{"hidden_size": 128, "head_dim": 32, "intermediate_size": 448, "norm_eps": 1e-05, "positions": "rope", "rope_theta": 10500.0, "qk_norm": false, "init_std_qkv": 0.0149, "init_std_down": 0.0, "lr_mult_o": 0.811, "decay_fraction": 0.383, "max_seq_len": 128, "train_tokens": 99470000}
Each number is 128 + 32 x the weight over its row's rms, rounded and kept within 0 to 255. Layers, rows and columns count from 0. The size above them is the row's rms in percent of the matrix's.

# layer 4 MLP up, 448x128, rms 0.137, rows 156-182, columns 0-127
size [ 82 101 104  96 103  84  99  99  95 104  98 101  98  99 104  97 102 108 103 101  93 100  94 100  97 102 107]
[[ 92 132 119 143 107 154 144  90  99 124 143 107 100 124 131  43 119 111 181  99 128 170 121 130  78 177  99  92 143 146 105 140 141 107 127  75 157 113 184 108 105 124 106 115  80 128 112 123 181   5  64 105 113 128 112 154 109  74 112 151 153 135 188 147  76 113 147  96 114 188 114  96 118  90 143 129 115  99 133  87 121 112 108  69 116 166 124 136  79  80 130 124 152 136 124 120 143 132 120 150 149 133 177 155  44  54 132 141 177 113 107  79 114  87 134 142 167 163 143 148 147 137 134 138 192 130 129 155]
 [128 164 125 108 124 123 147 148  93 159 120 118 124 167  93 140 102 145 140 117 214 122 134  97  65 125 178  88  89 161 157 126  82 160 131 169 157 109 173 184 148 149  43 135 161 147  84 135 160 114 139 131 116 123  96 102  95  71 103 107 138 110 163 114 112 145 163 117 145 124 106  93 128 159 132 102 112  85 132  53 162 106 154 115 126 125 126 113 124 175 106  91 125  87 128  49 171 140 150  78 196  69 126 172 130 143 132 147 122 179 104 162 130 161 109 182 133  50 151 124 128  82 165 128  98 163 164  74]
 [116  22  84 113 120 128 166 156 150 109 108 182 143 152 140  84 128 173  79 115 169  94  86 168 118 145  57  99 125 151 146 103 114 124 172 125  97 133 126  81 159 179 110 187 141 109 145 141 114  95 154  57 154 100  81 145 101  93 113  98 111 121 140 118 134  81 111 161  93 114 171 149 157 143 139 166 127 120 117  77 145 104 125 138 193 149 150 178 117 165 119 211 127  70 130 100 105  78  89 144 100 115 183  95 166 159 115 144 101 156 129 139 146 115  93 146 113 102 157  71 179 135 101 153 100 147 145 140]
 [132 155 117 144 103  97 147 160 135  75 153  95 157 141 122 135  99 120 179 151 124 153  65 108 133 120 178 171 136  75 108 121 136 121 124 209 132 121 104 160  68 130 119 106 113 203 110 159 179 141 131  99 168  97 118 119 154 144 163 159 100  78 120 157 144  71 165  64 108 108 121 150  95  88 126 150 106 135 101 129 110 127 114 162  97 122 147 179 125  64 111  65 115  75  78  91 102 102 135  71 143 152 132 156  93 191 138 114 171 142 164 198  91 114 107 157  75 115 135 156 124 155 135 103 153 132  66 179]
 [175 132 116 115 141  47  82 154 153 128 127 128 177 153 158 109 110  69 137  49  92  86  87 192 109 149  97 107 143  80  64 137 113 123  68  97 100 150 173 172 164 121 126 144 103 129 104 152 139 123 119 107 168  81 137 126 120 146 151 140 108 187  56 136 186  86 150 157 133 122 179 185 174 161 110 111 116 115 146  87 113 167 131 137 164 134 112 111 100 117 163 154  71 124 124 163 164 141 130 165 162 133 152 148 151 147 126 119 147  98 110 106 157 230  99 158 115 100 174 130 106 112  96 125 119 105 126 172]
 [137 148  99 116 125 118 129 122  77 120 124  66 134  95 141 141 147 126 120 106  86  54 172 158 135 117  88 112 152 184 115 141 112 136 172 162 162 119  98 120 161 136 149 146 130 170 136 151 161  73 165 107 133  93 156  90 164 158 119 149  96 124 149 101  84 123 134 177 107  68  91  93  65 151 191 154 127 189  56 133 118 156 164 140 195 132 109 129 151  93  88  93 161 141 154 123 114 101 150  89 123 142 141  98 139 132  87  76  83 198 139 118  60 224  91  92 129 145 104 118 116 102 160 149 105 103 137 146]
 [176 119 107 134 129 150 114 117 118  98 133 122 109 113 153 177 133 105 193 136 103  53 141 146 138 131 169  95 117 169 114 126  88 121 132 154 144 135 103 161  94 142 169 177 152 134 155 250 148 118 117  69 145 114 160 143 110 107 113 126  99 146  97 131  51 167 109 189 134 124 166  93 156 137 103 188 101 114 135 154 142  97  90 148 134 179 180 127 123 127 169 142  76 148 133 187 153  48 109 156 151 148 123  70 129 178 128 161 119 107  53 121 143  87  72 132 136 130 103 133 151 132 133  98 135 103  84 165]
 [111 134 136 168 133  97 125 175 119 201 122 139 200 143 167 104 109 139 109 158 145 141 161 108 110 139 172 156 106 147 127  98 126 101  94 144 132 133 150 179 136 168 101 132 183 107 141 129 100 190 102 106 135 149 124  94 179 100 121  95 130  83 173 100 143 170 171 126 131 120  78 127 154 184 119 158 143 127 142 158 174 139 145 161  91 120 189 117 131 101 157  66 219 154 148 124 133 137 118  99 150 100 162  46 145 106 161 108  51  93 177 166 147 137 133 141 104  55 111 107 150 185  94  98  96 111 170 107]
 [103 139 172 134  93 201 134 109 134 149 132  91 106 133 163 106 120 104 116 135 109  96 158  89 110 116  99 162  90 157 114  98 169 172  66 111 157 164 120 111  51 100 105 114  89 165 130 146 138 110 143  82 122 149 124 145  96 154 135 130 109 126 144 155 127 145 142 221 158  54  96 108 216 134 132 176 101 187  94 156  83 102 130 105 137  84 173 164 145  99 102  98 153 156 165 113 117 120 144  73 151 127 126 181  56  81 140  85 106  87 140 136 133 115  98 121 138 112 127 154  75 184 189 116 148 126 139 158]
 [147 112 126 145  58 187 163 137 130  94 151 103  94 153  90 102 106 146 173 127 197 122 116 168 111 113 112  86 131 164 152  79 131 138 107 129 173  74 103 138 115 108 145 116 101  63 142 124 199 106 146 112 149 114 140 202 179  99  93 152 144 142  40 124  98 189 108  99 120 180  71 200 162  95 132 106 100  66 115 138  71 149 171 145 127 126 131 127 138 121 104 126 110 151  96 141 150 169  77 113 220 146 157  93 167 117 107 111 130 115 180 123 117 122 131 149 171 146 130 133 131 107 138 125 139 131 171 145]
 [143 161  81 141 163 110 128 134 113 118 135 158  92 141  94  69 135 120 127 125  81 118 140 137 129 174 126 188  68 146 132 148 105  79 112  70 157 103 168 100 115  78 148 113 102 105 151 135 105 146  68 106 150  94 127 163 119 152 152 167 108  93  47 166  55  90 102 145 156 119  65 135 194 109 168 132  79  96 148 136  69 118 142 181  91  85 119 190 128 170 161 137 177 139 129  57 147 128  76 145 136 199  99 125 136 108 119 135 129 102 118 125 149  91 172 145 140 119 175 148  69 116 122 125  97 118 130 107]
 [ 73 119 159 124 153 146  68 116 107  88 136 114 134 196 162 145 137 130  95 109 130  95 143 138 110 113 145 129 124 125 141 102  97 120  95 126 169 129 107  90 125 114 118 191 183 139 143  92 140 147  57 121 167 130 106 144 163  72 124 113 113 162  92 167 177 130 160 129 134 163 185 111 102  88 119 147 152  77 117 185 142 168 178  98 165 117 154 159 123 131 110 130 126 171 146 107 119  87   9 154 135 155 163 100 167  75 123 200 129  88 205 106 144 121 157 111 122 175 119 117 140 193 131  95 148 124 136  79]
 [108 157 173 113 120 200 141 124 143 162  93 142 129 197 102 141 152 172 213  92 163  65  79 102  84 117 135 112 155 149 177  94 119 158  96 137 177 124 143 148 124 115 101 118 147 166 136 104 151  69 122 106 148 119 115 100 107 131 117 109 104  94 160 108 122 203 114 154 148 103 194  73 118  98  97  82 111 105 147 133 134 128 167 175 125 143 180  78 193  64 139 138 126 165 151  75  98  96 107 112 122 137 145  92  99 125 158 133 117 128 121 113 163 112 165 146  94 100 124 135 161  53 124 107  63 151  84 152]
 [136 170 132 124  77  89 140 111 101 147 176 127  98 100 115 124 112 184 163  64 151 100 157 190  95 160 193 121 125 129 178  69 132 137 133 151  44 133 142 178 181 161  77 111 131 148 165  91 121  65  87 135 120 125  85 120 137 161 106 160 116  93 132 139 123 173 149  97 125 127 166 203 129  85 149 164 115 118 130 121  91 153 187 132  76  99  99 125  87 108 119 156 149 136 178 159 129 162 111 145 162 134 110 134 103 120 204 123  86 130 147 156  81 122 112 162 173 148 127  82 179 128  87 152 107  87 110 149]
 [104  72 149 184 121  78 120 145 174 136 144 121 127 147 187 146  93 129  96 123 167  84 139 108 105 135 101 174 168 120  66 116 124 120 157  96 146 193 138 111 156 158 162 141 193 195 128 131 136 172  97  86 143 139 125 158  98 153 160 132  73 155 171 129 127 152 130 109 156  52 123  87 111  88 122 152 131  92 167 149 165 181  88  80 130 100 158  75 106 127 178 141 123 136  61 128 145  74 110 168 153 123 143  94 128  98  85  49 130 116 129  94 107 149 166  93 116 186 136 179 140 117 146 122 116 127  80 155]
 [118  92 123 144 155 100 130 102 133 123 101 107 202 171 136  99 122 162 104  36 145 103 187  94 118 138 134 134 201 118 147 191 117 164 131 120 144 146 175 182 160 142  79 144 160 140 171 112 103 125 142 124 199 144 142  90  93 101  75  97 174  96 155 150 127 153 167 135 118 125  91 131 116 208  88 160 120  85 116 133 151 157 104  51 131  91 179 107 165 123 127 118 180 121 109 111 103 128  97  91 135  92 140 136 151  76  94 118 178 109 189 137 129 158 124 104 144 137 122  87 176 180  81 160 135 111 124 129]
 [203 113 163 134 109 114 145 174 101 106  46 163 137  56 131 116 163 197  86 151  83 142 121 174 119 195 113  95 123 112 124 147 156  87 163 127 188  99 101 105 132  90 113 131 103 171  53 105  80  89 107 124 111  84 121 125 166 110 154 173 169 134 111 178 124  99  87 166 164 116 145 146 186 159 155 159 141 141 101 126 157 151 171  92  88 127 142 199 113  90 122 160  90 122 113 145 168  97 140 131  83 136 120 166  85 115 132 152 108 178 149 134 109 176 146 116  82 150 111 124 149 140 128 185 121 120 112 131]
 [114  96 117 133 158 183  96 162 140  69 100 156 173 110 137 128 151 125 145 112 160 164 100 103 156  47 122 100  91 153 158  92 180 101 108 160 122 161 155 171 146 124 157 167 194 120 132 126 161 127 106 168 127  78 106 165 125  96 124 167  93 112 130  86 156 138 105  90 165 128 142 134 166 159 168 167 196 131 179 108 153  97 136 155  95 113 223 103 148 128 170  66 142 130 158 104 141 131 162 138 159 112  85 163 111 107 165 114  58 104 129 132  78  75 104 118 148 142 141 105  92 132 110 136 113 159 146 212]
 [ 97 101 135 109  88 122  68  78 194 156 158 164 150 133 124  91  89  64 105  99 107 119 148  91 152 141 105 131 160 115 126 113 112 135 160 162  90 174 116 183 160 117 131 104 174 145 121 110 134 118  97 190 161 154 105  74 132  92 137 156 111 109 139 177 109 115 127 118 195 146  88 187 134 201 133 163 110  88  99 136 149 141 150 131  71 124 172 116 110 116 135 142 147 110  76  56 106 140 101 120 101 122  81 154 113 163 127 102 150 128 141  81 143 189  67 159 142 149 201 185 125 151 104 129 119 176 187 136]
 [131 133 112 110  84 134 163 125 111 156 121 173 117  75 155 131 134 100 146 122 130 115 115 169 125 107 119 167 116 128 137 119 141 167 123 218 164 102 119 122 108 128  65  98 114 167 132 109 132  78 138 172 123 126  92 180  53 136 112  75 134  93 186 147 126 152 140 189 105 116 142 156 172 100 173 109 135 104 162 153  94 113 192  89 109 187 124 199  80 153 191 119 160 140 145 128 148  71 177  69  79 121 103 156 121 140 131 138 128 139 143 114 123 154  78 125 164 123  56 118 173 123  39  98 131 132 154 124]
 [107 129 137 124 107  56 123 121 112 120 130 182  88 211 143  83 110  74 145 129 148 160  77 170 140 134 141 166  83 122  92 159 144  94 103 171 125 137 130 110 125 140  63 144 135 161 151 112 125  70  81 152 134 133  78 142 152 129 117 125 120  78 157 126 190 185  84  92 179  75 128 124 142 133 153  56 138  92 110 176 103 118  93  60  75 161  73 100 145  86 150  92 128  80 121 115 116 137 131  48 123 120 160 108 161 127 136 117 160 130 109 119 178 138 137 121 172 161 155 178 152 137 136  97 160  80 139 119]
 [118 107 115  99 141 102  97 159  68 141 145  52  45 140 136 162 141  62 147 132 135 128  78 176 171 127 115 106 164 149 103 134 145 155 136 138 161 169 164 178 152 135 154 153 130 123 185 119 179 142 162  99 135 107 133 164 102 163 104 114 136 169  99 151 189 130 170 147 133  88 111 142 144 106 168 149 123  89 131 107  83 170 121  63 133 118  77 113 145 163  76 124 124 168  83 169  78 133 192 115 109 230 125 147 163 125 141 141 116 131 153  96 118 148 108 125 174  87 142 103  94  80  98 180 114 133 161 114]
 [164  78 120 159  86 158  85 153  85 162 172  75 169 113 154  74  81 107 154  55  97 128  95  82 153 120 128 169 142 156 132 155 175 123 190  88 181 140 121 138 187  76 164 123  84 184  95 136 124  77 144 148 151 122 117 123 125  34 127 113  81 142 147 179 101 118 147 156 124 172 129 145 119  88  84 106 133 142 107 114 110 109 122 104 148 165  87 120 120  76  71 146  95 172 154 131  83 158 135 130 147 214 161 152 140 131 140 122  89  96 110 138 120 133 143  95 147 185 152 123 109 155 126 156 115 143 116 112]
 [ 84  97  91  96  92  83 113 144 162 165 135 108 213 201 108 135 144 167 100 123 110  80  83 161  97 177 155 168 147  69 101 102 177 163 113 145 125 111 156 102 139 155  90 156  68 177 161 151 173 146  83 140 116  87 119 122 138 114  91 139 129 103  88 107  86  98 128 129  61  77 185  81 173 143 130 127 175 126  71 159 115 108 129 113 140 159 161 134 116 144 126 161 185 130 151 136 116 118  63 106 118 129 113 166 107 126 114 175 105 132 167 123 139 148 168 140 100 191 134 116 121 164 174 116 119  65 114 151]
 [106 145  99 180 180 173 127  78  48 152 105 146  92 117 132 140 171 177 153  73 157  96 140 172 140  95 188 107 137 141 134 104 118 130 154 132 140 152 103 129 154 154 119 154  79 128  98  80 166  64  75 153 116 128  96 157 138 135 114 115 177 100 188 120 106 128 101  81 108  63 144 147 147 177 154 120 153 102 153 153  60 139 160 175 174 154 141 101 139  96  58  92 134 133 150 136 116 142  92  78 147 133 116 185  95  93 110 162 106 145 100 132 111 159 145 108 140 116  92 167 105  83 115  86 197 102 130  88]
 [163 131 150 133  91  96  98 126 153 117 107 122  77 123  67  68 159 126 139  96 160 147  93 104 159  44 128 128 164 112 107 164 112 136 201 160 131 125 140 164  82  83  98 191 119 152 140  97 151 139 143 146 111 118  73 133 115 135 137 164  99 118 106 153 134 123 132 121  95 157 102 111  72 106 132 187  97 177 145 119 129 147 120  67 162 105 173 118  83 168 119 142 130  88 174  92 154 171  52 141 161 133 126 135 134  95 155 182 137 120 200  99 167 122 113  65 116  92 106 163 144 112 189 111  52 110 121 126]
 [107 102  80 102 133 130 134 183  90 112 175 119 149 125 116  83 124 181  90 111  90 135 116 104 133  98 133 162 146 160 111  41 187 122 132 142 102 100 109 115 153  99  95 191 173 131  87 147  96 115  92  87  86 136  79  96 118  57 158 125 164 157 148 138 125 120  92 123 217  87 124 107 101 135 106 134 114  97 166 133 125 179  91 147  74 116 139 222 131  92 147 106 148 117  88 113 137 186 118  81 137 153 122 152 122 126 209 120 149 157 132 144 123 105 124  92 120 142 125 131  73 147 126  85 161 154 133 191]]
# layer 4 MLP down (transposed), 448x128, rms 0.253, rows 156-182, columns 0-127
size [ 96  91  99 104 114  94  96  94  84 122  97 109  82 100 115  86 111 109 124 105 111  86 100 106  99 100 108]
[[132 114 102  95 153 101  84 122 122  79 116 104  92 156 171 108 155 124  96 115 125 158 115  84  68 105 152  43 209 103 160 122  87 126 100  85 170  65 113 104 140  97 122 108 118 161  82  94 112  83 116 130 114 116 151 127 120 124 176 113 113 109 179  91 108 136 116  97 117 149 164 138 118 148 105 118 129 121 128 133 112 118  94  77 125 120  97  72 191 119 148 151 107 178 129 133 121 216 116  63 140 133 167  72 164  65 167 135  95 125  75 133  73 103 123  91 117 146  85 106  71  93  93 149  89 134 141  89]
 [144 166 102  78 112 149  78 152 128 167 141  96 122 173  92  97  98 146 131  96 171  81 136 136 113 103 150 127  80 125  78 140 180 111 113 132 170 122  84 106 140 116 120 112 135 180 132 132 156 133 163 100 146 132 147 108 125 124 123 136 165 195 179 158 119 125 103  95 173  79 174 130 139 104  86 134  74 117  98 159 146 156  82 129  89 127 111 156  96  71  74 151  92 149 152 116 113  80 161 174 130 128 173 130 103 128 137  97  76 181 146  75  91 190 135  88 218  94  96 128 121  97 178 166 120 111 163 197]
 [187 152 133 148 129 164 157 170  86 145 200 154 145 109 133 116  95  74 154 145 137 171 131 155 122  77  75 107 102 134 113 137 129 159 163 146 147 134 115 180  97 142 130  82 142  69 134 184  90 153  72 162 175 121  92 105 118 169 126  89 110 128 154 101 120 120 103 122 143  85  91 162  85  88 151  81 115  72 129  95 137 120 192 120 160 214 108 167 160 113 169 134 120  87 109  95 149 128  97 136 135 134 146  82 132 132 183  73 207 164 146  82 148 103 150 143 126 104 155 129  74 161 114 113 109 151 176 150]
 [140 145  80  83 171 154 103  97 131 119 149 159  86 179 160 118 136 158  98 114  92 150  83 137 128 139 133 101 162  93 124 115  95  88 134 101 183 109 139 131 140 149 121 114 117 194  93 142 139 129 114 146 139 173 167 154 102 190 135 135 120 148 121 134 141  42 185 138 101 137 110 199  40 140  65 148 131 144  98 142 194 193 142 138 115 110 148 119  75 126 120 177 167  58 106 166 136 122 105 144 143 165 154 152 136 124 142  97 116 185 185  86 107 112 107 133 146 122 197 109 163 146  94 128 157 129 183  92]
 [104 127 162 119  99  87 101  89  70 118 126 102 127 109 132 115 153 162 146  90 135 105 112 154  64 102 117 124 149 102  90 148 119 155 175 108 144 148 129 178  87 121 156 118 120 119 157 130 185 114  68  75 122  76 117 154 133  92 171  97 194 112 139 166 118 134 101  97 130 135 141 127 148 160 112  88 120 160  94 154 146  60 156 109  26 142 117 169  96 182 101 123 151 165 127 116 120 190  77 113 159 116 149 115 115 135 145 122 151 143  91 152 144 117  91 119 125 211 108  98 109  71 147 105 140 183 208  69]
 [104 171 102 107 121 106 183 162  86 167 154 161 158 112 133 112  38 101  98  50 112 106 134 138 179 174 177  78  87 156 132 121  77 102 140 109 118 163 145 128 146 117 158  92 178 141 135  88  76 110 166 138  96  84 157 124 107 121 140  85 123 138 107 135 140  70 121  99 133 158 159 105 132  94 145 112  79 169 173 169 112 143 150  93 168 137 105  63 124 183  91 147 118 149  98 127 170 179 111 112 148 156 149  83 161 152  89 124  88 164 123 170 141 124 152  67 153 170 116 160 167  94 134  98  89 157 158  99]
 [163 126 123  34 103 135 129 133  75 129 144  93  35 175 117 167 168 130  98 184  95 146 130 143 148 148 141 131  99 156 148  84  70 112 156  71 172 159 146 104 144  99 161 104  96 185 142 104  92 178 126 152 119 192 128 162  92 112 129 163  82 138 169 162 139 186 125 111 112 154 169 134 164 165 112 119 123 134 125 139 138 120 113 121  93 140 132  71 136 133 133 146 116 169 128 162  91  58 126 149 184 118 114  83 168  97 153  79 157  99 115 123 110 150 190 161 113 110 121 101 140  82  88  68 118  90 107 136]
 [162 101 167 113 157 117 119  76 161 133  94 143 164 110 185 173 110 105 162 115 157 134 122  98  88 122 162 163 137  89 139 139 145 108 111 158 108 183 148 111 108 121 104  96 111 121 101 115 122 158  97 126 168 192 198  71 156 124 142 135 100 128 122 113 131  95 206 143 107 131 122 181 161 138 139 126  84 142  75  89 111 124  71 159 117 121 204 158  64 102 147 175 151  93 122 150 134 225 151 143 136  65 136 155 117  79 148  81 127  84 127 142 142 134  84 111 175 134 136 125 153 160  92 197 160 126 169 138]
 [130  71 124 124 120 122 114 194  99 142 147  97  87 106 127 170 203 144 190  89 133 164 154  98 158 124 180 104 163 130 152 146 108 108 106  77 122  92 120 129 186 102 153  66 126 141 213 115 120 126 137  96 116 113 195 162  96 119 150 132  94 185 108 160 119  90 139 189 137  65 128 142 118 130 103 149 124 156 131 170  90 128 112 140 141 121 118 131 158 133 105  96 108 150 116 195  62 149 124 144  72 107 147 117 134 144 211 156 128 144 107 140 134 138 133 163 121 140 127 162 232 113 115 139 143 192 123 144]
 [145 145 160 187 134 156 138  96  96 113  85 100 105 110 120 106 133  96 168 139 176 107 115 138 111 184 141 132  80  83  64 103 140 137 127 143 124  34 134 124 188 131 121 123 113  46 135 104 111 140 132 114 124 138  91 145  80  98  76 153 147 142  93 129 107 132 120 108 166 158 109 156 114 137 135 108 143 121 128 153 119 101 143 112 118 166 146  65 124 119 108 162 159 136  89 148 112 255 103 126 156 128 119  93 189 143 133 144 167 132 141 117 140 151  87 129 120 126 118 150 175 128 160 112 125  80 164 135]
 [147 176  90 140 133 112 125  94 181 103 167 197  86 143  62  88 119 166 150  77 123  94 186 151 137 179 197 139 157 216 157 115  93  99  63 141 156 114 107 123 105 124 136  64 135 163 108 148 114 142 135  98 166 133  82  84 126  88 165 129 109 134 128 146 132  71 154  75 177  99 158 112 135 140 111 137 140 132 127 106 108 116 131 130 139 123 117 159 150 136 126 135 154 102 143  54  44  93 135 113 106  89 120 130 103 141 110 163 131 112 116 138 156 163 182 102 133  67 104 178 135 130 142  79 133  64  97 130]
 [123 105 126 130 134 146  60  97 108  99 164 158 111 158 116 113 100  99 119 185  61 126 179 101 138 107 188 137  98 126 144 155 109 181 102 136 135 108 135 158 143  77  96 188 149 138 140 132 163 112  34 173  86 154 107 119 137 113 158 118 106 160 105 113 138  76 100 129 137 194 136 139  68 154 133 109 166 128 135 206 139 145 119 134 126  98 170 164 152 140  86  90  82 122 161 153 120  51  98 108 120 106 197 104 181  75  80 157 118 142 149 136  91 138 162 177 109 136  79 136 158 182 116 132 131 162 138 110]
 [100  92 149 153 195 137 143 129 138 181 217 136 125  90 119 118 102 189 140 176 137  81 185  90 155 166 146 149 164 121  91 121 120  81 173  56 148 174  87 126 145 141  76  97 101 125  59 161 134 155 126  78 130 149 128 176 180 103 134 128 123 100 119  93 126 106 105  84  83 150 118 133 141 134  87  97  91 131 106 151 137  64 147 128  52 168  83 107 112 127  93 107 128 102 121 104  81 111  94 157 136  85 114 130  91 156 134 117 148 165 140 106 113 154 101 167 169 181 109 122 128 130 188 154 109 180 123 142]
 [173 126 145 116 125 136 121 127 126 140 120 144 131 113 120 129  96 137 162 109  85  86 101 139 104 108 212 148 145 107 126  53 149 105 106 178  89 151 118 155 138 121  60 103 104 126 151 139 154 124 142 129 112 131 134 207 131 128 117 177 205  99  83 160 120 132 117  72 114 164 152 132 142 147 132 125 103 106  95 135  85 134 130 134  94 180 161 254  62 144 154 165 156 142 130 113 154 104 153 104 146 113 112 125  71 171 135  92  29 133 152 137  83 152 162 149  99 156 137  81 130  96 119  79 109 153 106 150]
 [146 157  47 126 149  56 167  59 138  67 154  88 112  69 154 110 118 148 137 123 144 180 119 152 100 141 182 113 137 108 123 116 103 152 129  88 143 167 120  98 150 164 138  79 147 139 106 121 128 103 135 184 138 124  79 108 144 148 122 107  75 146 105 153 166 181 160 123 168  82  90 103 149 111 149 131 101 111 156 186 131  87 167 145 100 103 111  47 155  99  85 116 136 175 127 150 124 188  98 129 104 143 114 128 117 175 119  99 156 141  45 121  74 150 131 180 125 135  80 115 182 123 150 155 164 165 142  99]
 [153 128 112 149 101 168 165  96 177 118 143 176  82  91  86  78 115 146 144 122 143 147  64 107 120 134  94 138 102 105 132 121 155 109  64 122 154 110 117  91  91 215  77 106 104  55  72 168 102 111 120 143 169 103  81 138 126 129 166 146 118 114 117 153 148 136 133 159 147 107 197 148  83  62 194 119  99 144 184 133  66 116 120 196 170 171  81 168 108  98 136 115 158 113 141 122 125 112 150 123  93  95 184 115 114 132 175 135 135 114 124 101  88 136 102 156 182 105 104 159 123 105 125  79 115 115 171 141]
 [112  97 111  87  81 128 121 115 106 117 130  97 102 153 125  57  97 144 132  83 163 179 151  91 140 109 155 102 133 101 139  97 130  51 123 139 187 154  98  77 111 115 118 126  91 158 129  64 115 146 170 137  95 153  82 137 203  93  85 140 143 134 165 139 188 113 133 221 141 126 115 129 136 124 151  95  90 138 131 184 123 196 145 134 179 154 134  92 103 164 131 143  92 164  99 152 149 185 147 128 120 155 180 139 129 155 111 116 152 164  99 108 178 183  94 125 133 134  97  85 175  76 108 165 142 109 142 185]
 [145  79  91  74 182 146  95  95 155  92 136 143 117 141 184 115 141 134 119 132  77 147 156 147 138  88 149 114 157 121 124 112 155 125  76 190 146 205 120 142 108 122 197 190 177 124 109  90 139 129 143 131  64 129  97 151 115  63  97 164 118 122 141 107 108 134  69 169 135 159 112  92 222  93 127 125 165 182 138 132 137  89 190 152 126 185 158 117 142 115  61 100 130 104 125 135  96 177 141 155 127  58 140 114 107 134 103 108 108 114 107 105 142 127  89 122 104 100 165 136 111 172 159 119 119  71 160 117]
 [181 156 176 168 142 102 135 117 116 128  87 154  88 113 123  84 113 159 142 179  94 166 108 125 208 176  51  75 115 127 112 103 162 136 154 138 148 133  96 126 203 135  37  95 172  98 118 117  98 120 110 142 119  69  59  89 169 154 128 157 114 170 146 157 169 119 110 194 184 163 142 120 155  99 127 127 124  97 151 110 155 135 129 139 140 109 159 136 167 102 125 145 149  77  70 115  83 134 116 105  89 171 154 101  75 133 123 145 157  97 128  92 130  82  98 158 130 134 135 156 121 173 139 135 140 162  68 134]
 [116 158 107  48  93 104 130 131 129 131 145 108 165  68 150 147 154 134 127  76 119 104 131 162  94 186  57 115 111 141 149 157 177  59 118 173 135 153 136 134 113 128  71 140 180 131  72 137 117 190 114 117 109 106 167  87 122 147 130 134 114 153 124 138  71 180 166  82 138 206 102 137 161  80 152  75 137 157 139 163 189  96 124 149 136 141 132 175  69 132 132  93 113 146 158 128 128 133 154  93 120 113 116 182 131  93  76 115 157  85 112 120  82 125 133 141 124 104 168 164 151  97 110 125  65 140  65 161]
 [ 96 206 125 146 103 152  71 117  88 155 168 102 118 127 131 105 189 138  57  88 115 146 143 133 116 134 122 123 128 133 100  84  94 141 171 113 101 131  83 148 173 154 195 148 170 139 109 152 145 100 132 118 111 154 187 147 144 119 103 150 165 166 145 140 100 161 113  69 142 153  83  92 111 113 101 101 121 100 147 197 139 165 139 137 136 131  98 139 164 123 131 185  95  87  92 113 115 172 142  89 127 193  96 126 114 166 181 135 135 130 146  91 125 114 187  64 132 175 151 192 133  65 146 125  91 206 149 103]
 [104 165 102 118 146 127 224 125 119 119 145  77 108 121  56 170 162 150  93 127 117 145 138 150 155 157 158 173 138 126 160 116  72 104 103  88 129 134 151 124 105  89 160  54 115 174 146 112  92  68 145 131 114 118 174 131 138 122 179 148 102 161 105 136 169 147  73 148  95 139 138 167  97 173 174  72 123 105 127 119 134 167  66 183 136 128 140 184 141 164 165 152 116 124 104  99 141 132 131 106  55  96 125 152 142  85 174  98 154  57 115 132 139 144 137 113 123  67  94 106 126 123 138  87 123 153 152  48]
 [101 130 102 142 139 114 123 130 133 135  89 137 143  52 156 116 137 120 131 119 117 100 169  91 176 127 121 137 146 166  99 128 155 124 157 112 173  96 164  96 145 145 115  89 116 122 137 142 127  73  94 169 174 115 141 101 101  46 129  98 105 105 195 163 105 154 163 120 158 204 116 111  81 102  90 147 107 141 171  97 123 104  92 173 180 165 156  61 162 117 115 176  65 116 191 111  52 215 131 118 161 187 198 119 126  99 121 145 139 116 138  84  91 174 148 110 111 124  99 141 140 125 103 107 129 138 110 150]
 [ 91 122  67 110  92 109 147 206 116 134 138 129 129 132 203 172 104 143 169 164 158  93 192 141 115 109 159 110  59 113 164 130 158 130 101 130 139 117 184 159 137 139  99 188  59 137 111 155 109 153 129  61 120 153 110 130 110 128  70  92 116 115 135 149  61 120 136 129 126 111  74 145 130 104 135 144 188 134 139 166 153 117 136 126 100 170 141 188 147 141 135 150 170 169 122 158 105 105  71 143 121 150 169 155 104  69 100 126 164  92 168 102 111 161 121 184  80  88 109 148  90 115 189  96 136 105  86 148]
 [ 86 125 120 144 122  55 125 101 177 147 115 120 111 119 160 159 156 125  93 117 104 172 105 114  83  89 148 115 119 105 146  93  74 168  98 116  96 169 136  93 113  96 196 131 138 138  96  69 126 146 165 102 165 103 131 184 105  92 177 165 129 100 128 126 111 118 116 102 102 150 176 106 153 169 154 160  95 129  75 122 157 114 122 198 157 150  74 178 167 172 104 172 128 114  97  51 171 160  50 110 124 105  94  73 104 169 122 150 120 175 108 108 131 130 160 160 112 168 139  87 133 146 112 131 125 120 153 206]
 [ 84 114 137 135  90 149 173 118 124  80 159  94 130 141 107 138 160 112 158 145 154 101 133 157 103  89 188 101 147 134 166 117 142  67 105 179 135 197  93 159 108 166 110 114 158 130  92  93 126 141 151 132 111  98 151 227 106 139 129 123 127 167 127 145 180 154  91 147 112 179 140  81  84 103 109 110 120 169 145  87  77 139 158 131 223 111 151  84 104 184 120 119 123 156 158 165 168 111 101 104  69 121  69 115 122 115 127 149  90 134 136 113 139 135 132  64 169 107  61 112 117 128 110  53 163 101 116 103]
 [186 105 174 167 165 136 102 108  79  87 173 137 170 157 163 189 157 100  87 168 137 168 136 113 160 121 138  87 163 188  74  90  81  60 131 171  91 125  87 147 149 104 114 105 125 111 175 162  86 123 102 112 119 116  73 125 105 142 100 127 103 145 177 158 115 158  63 123 147 131  89  86 111 141 174 140 142 143 129 127 114 180 129 147 144 103 164 130 160 137 196  91 195 132 147 118 101  62  82  91 125 124 154 113 153 140 114  92 102 150 112 156 106 155 102 165 192 113 124 138 103 122  94 147 184  83 127 107]]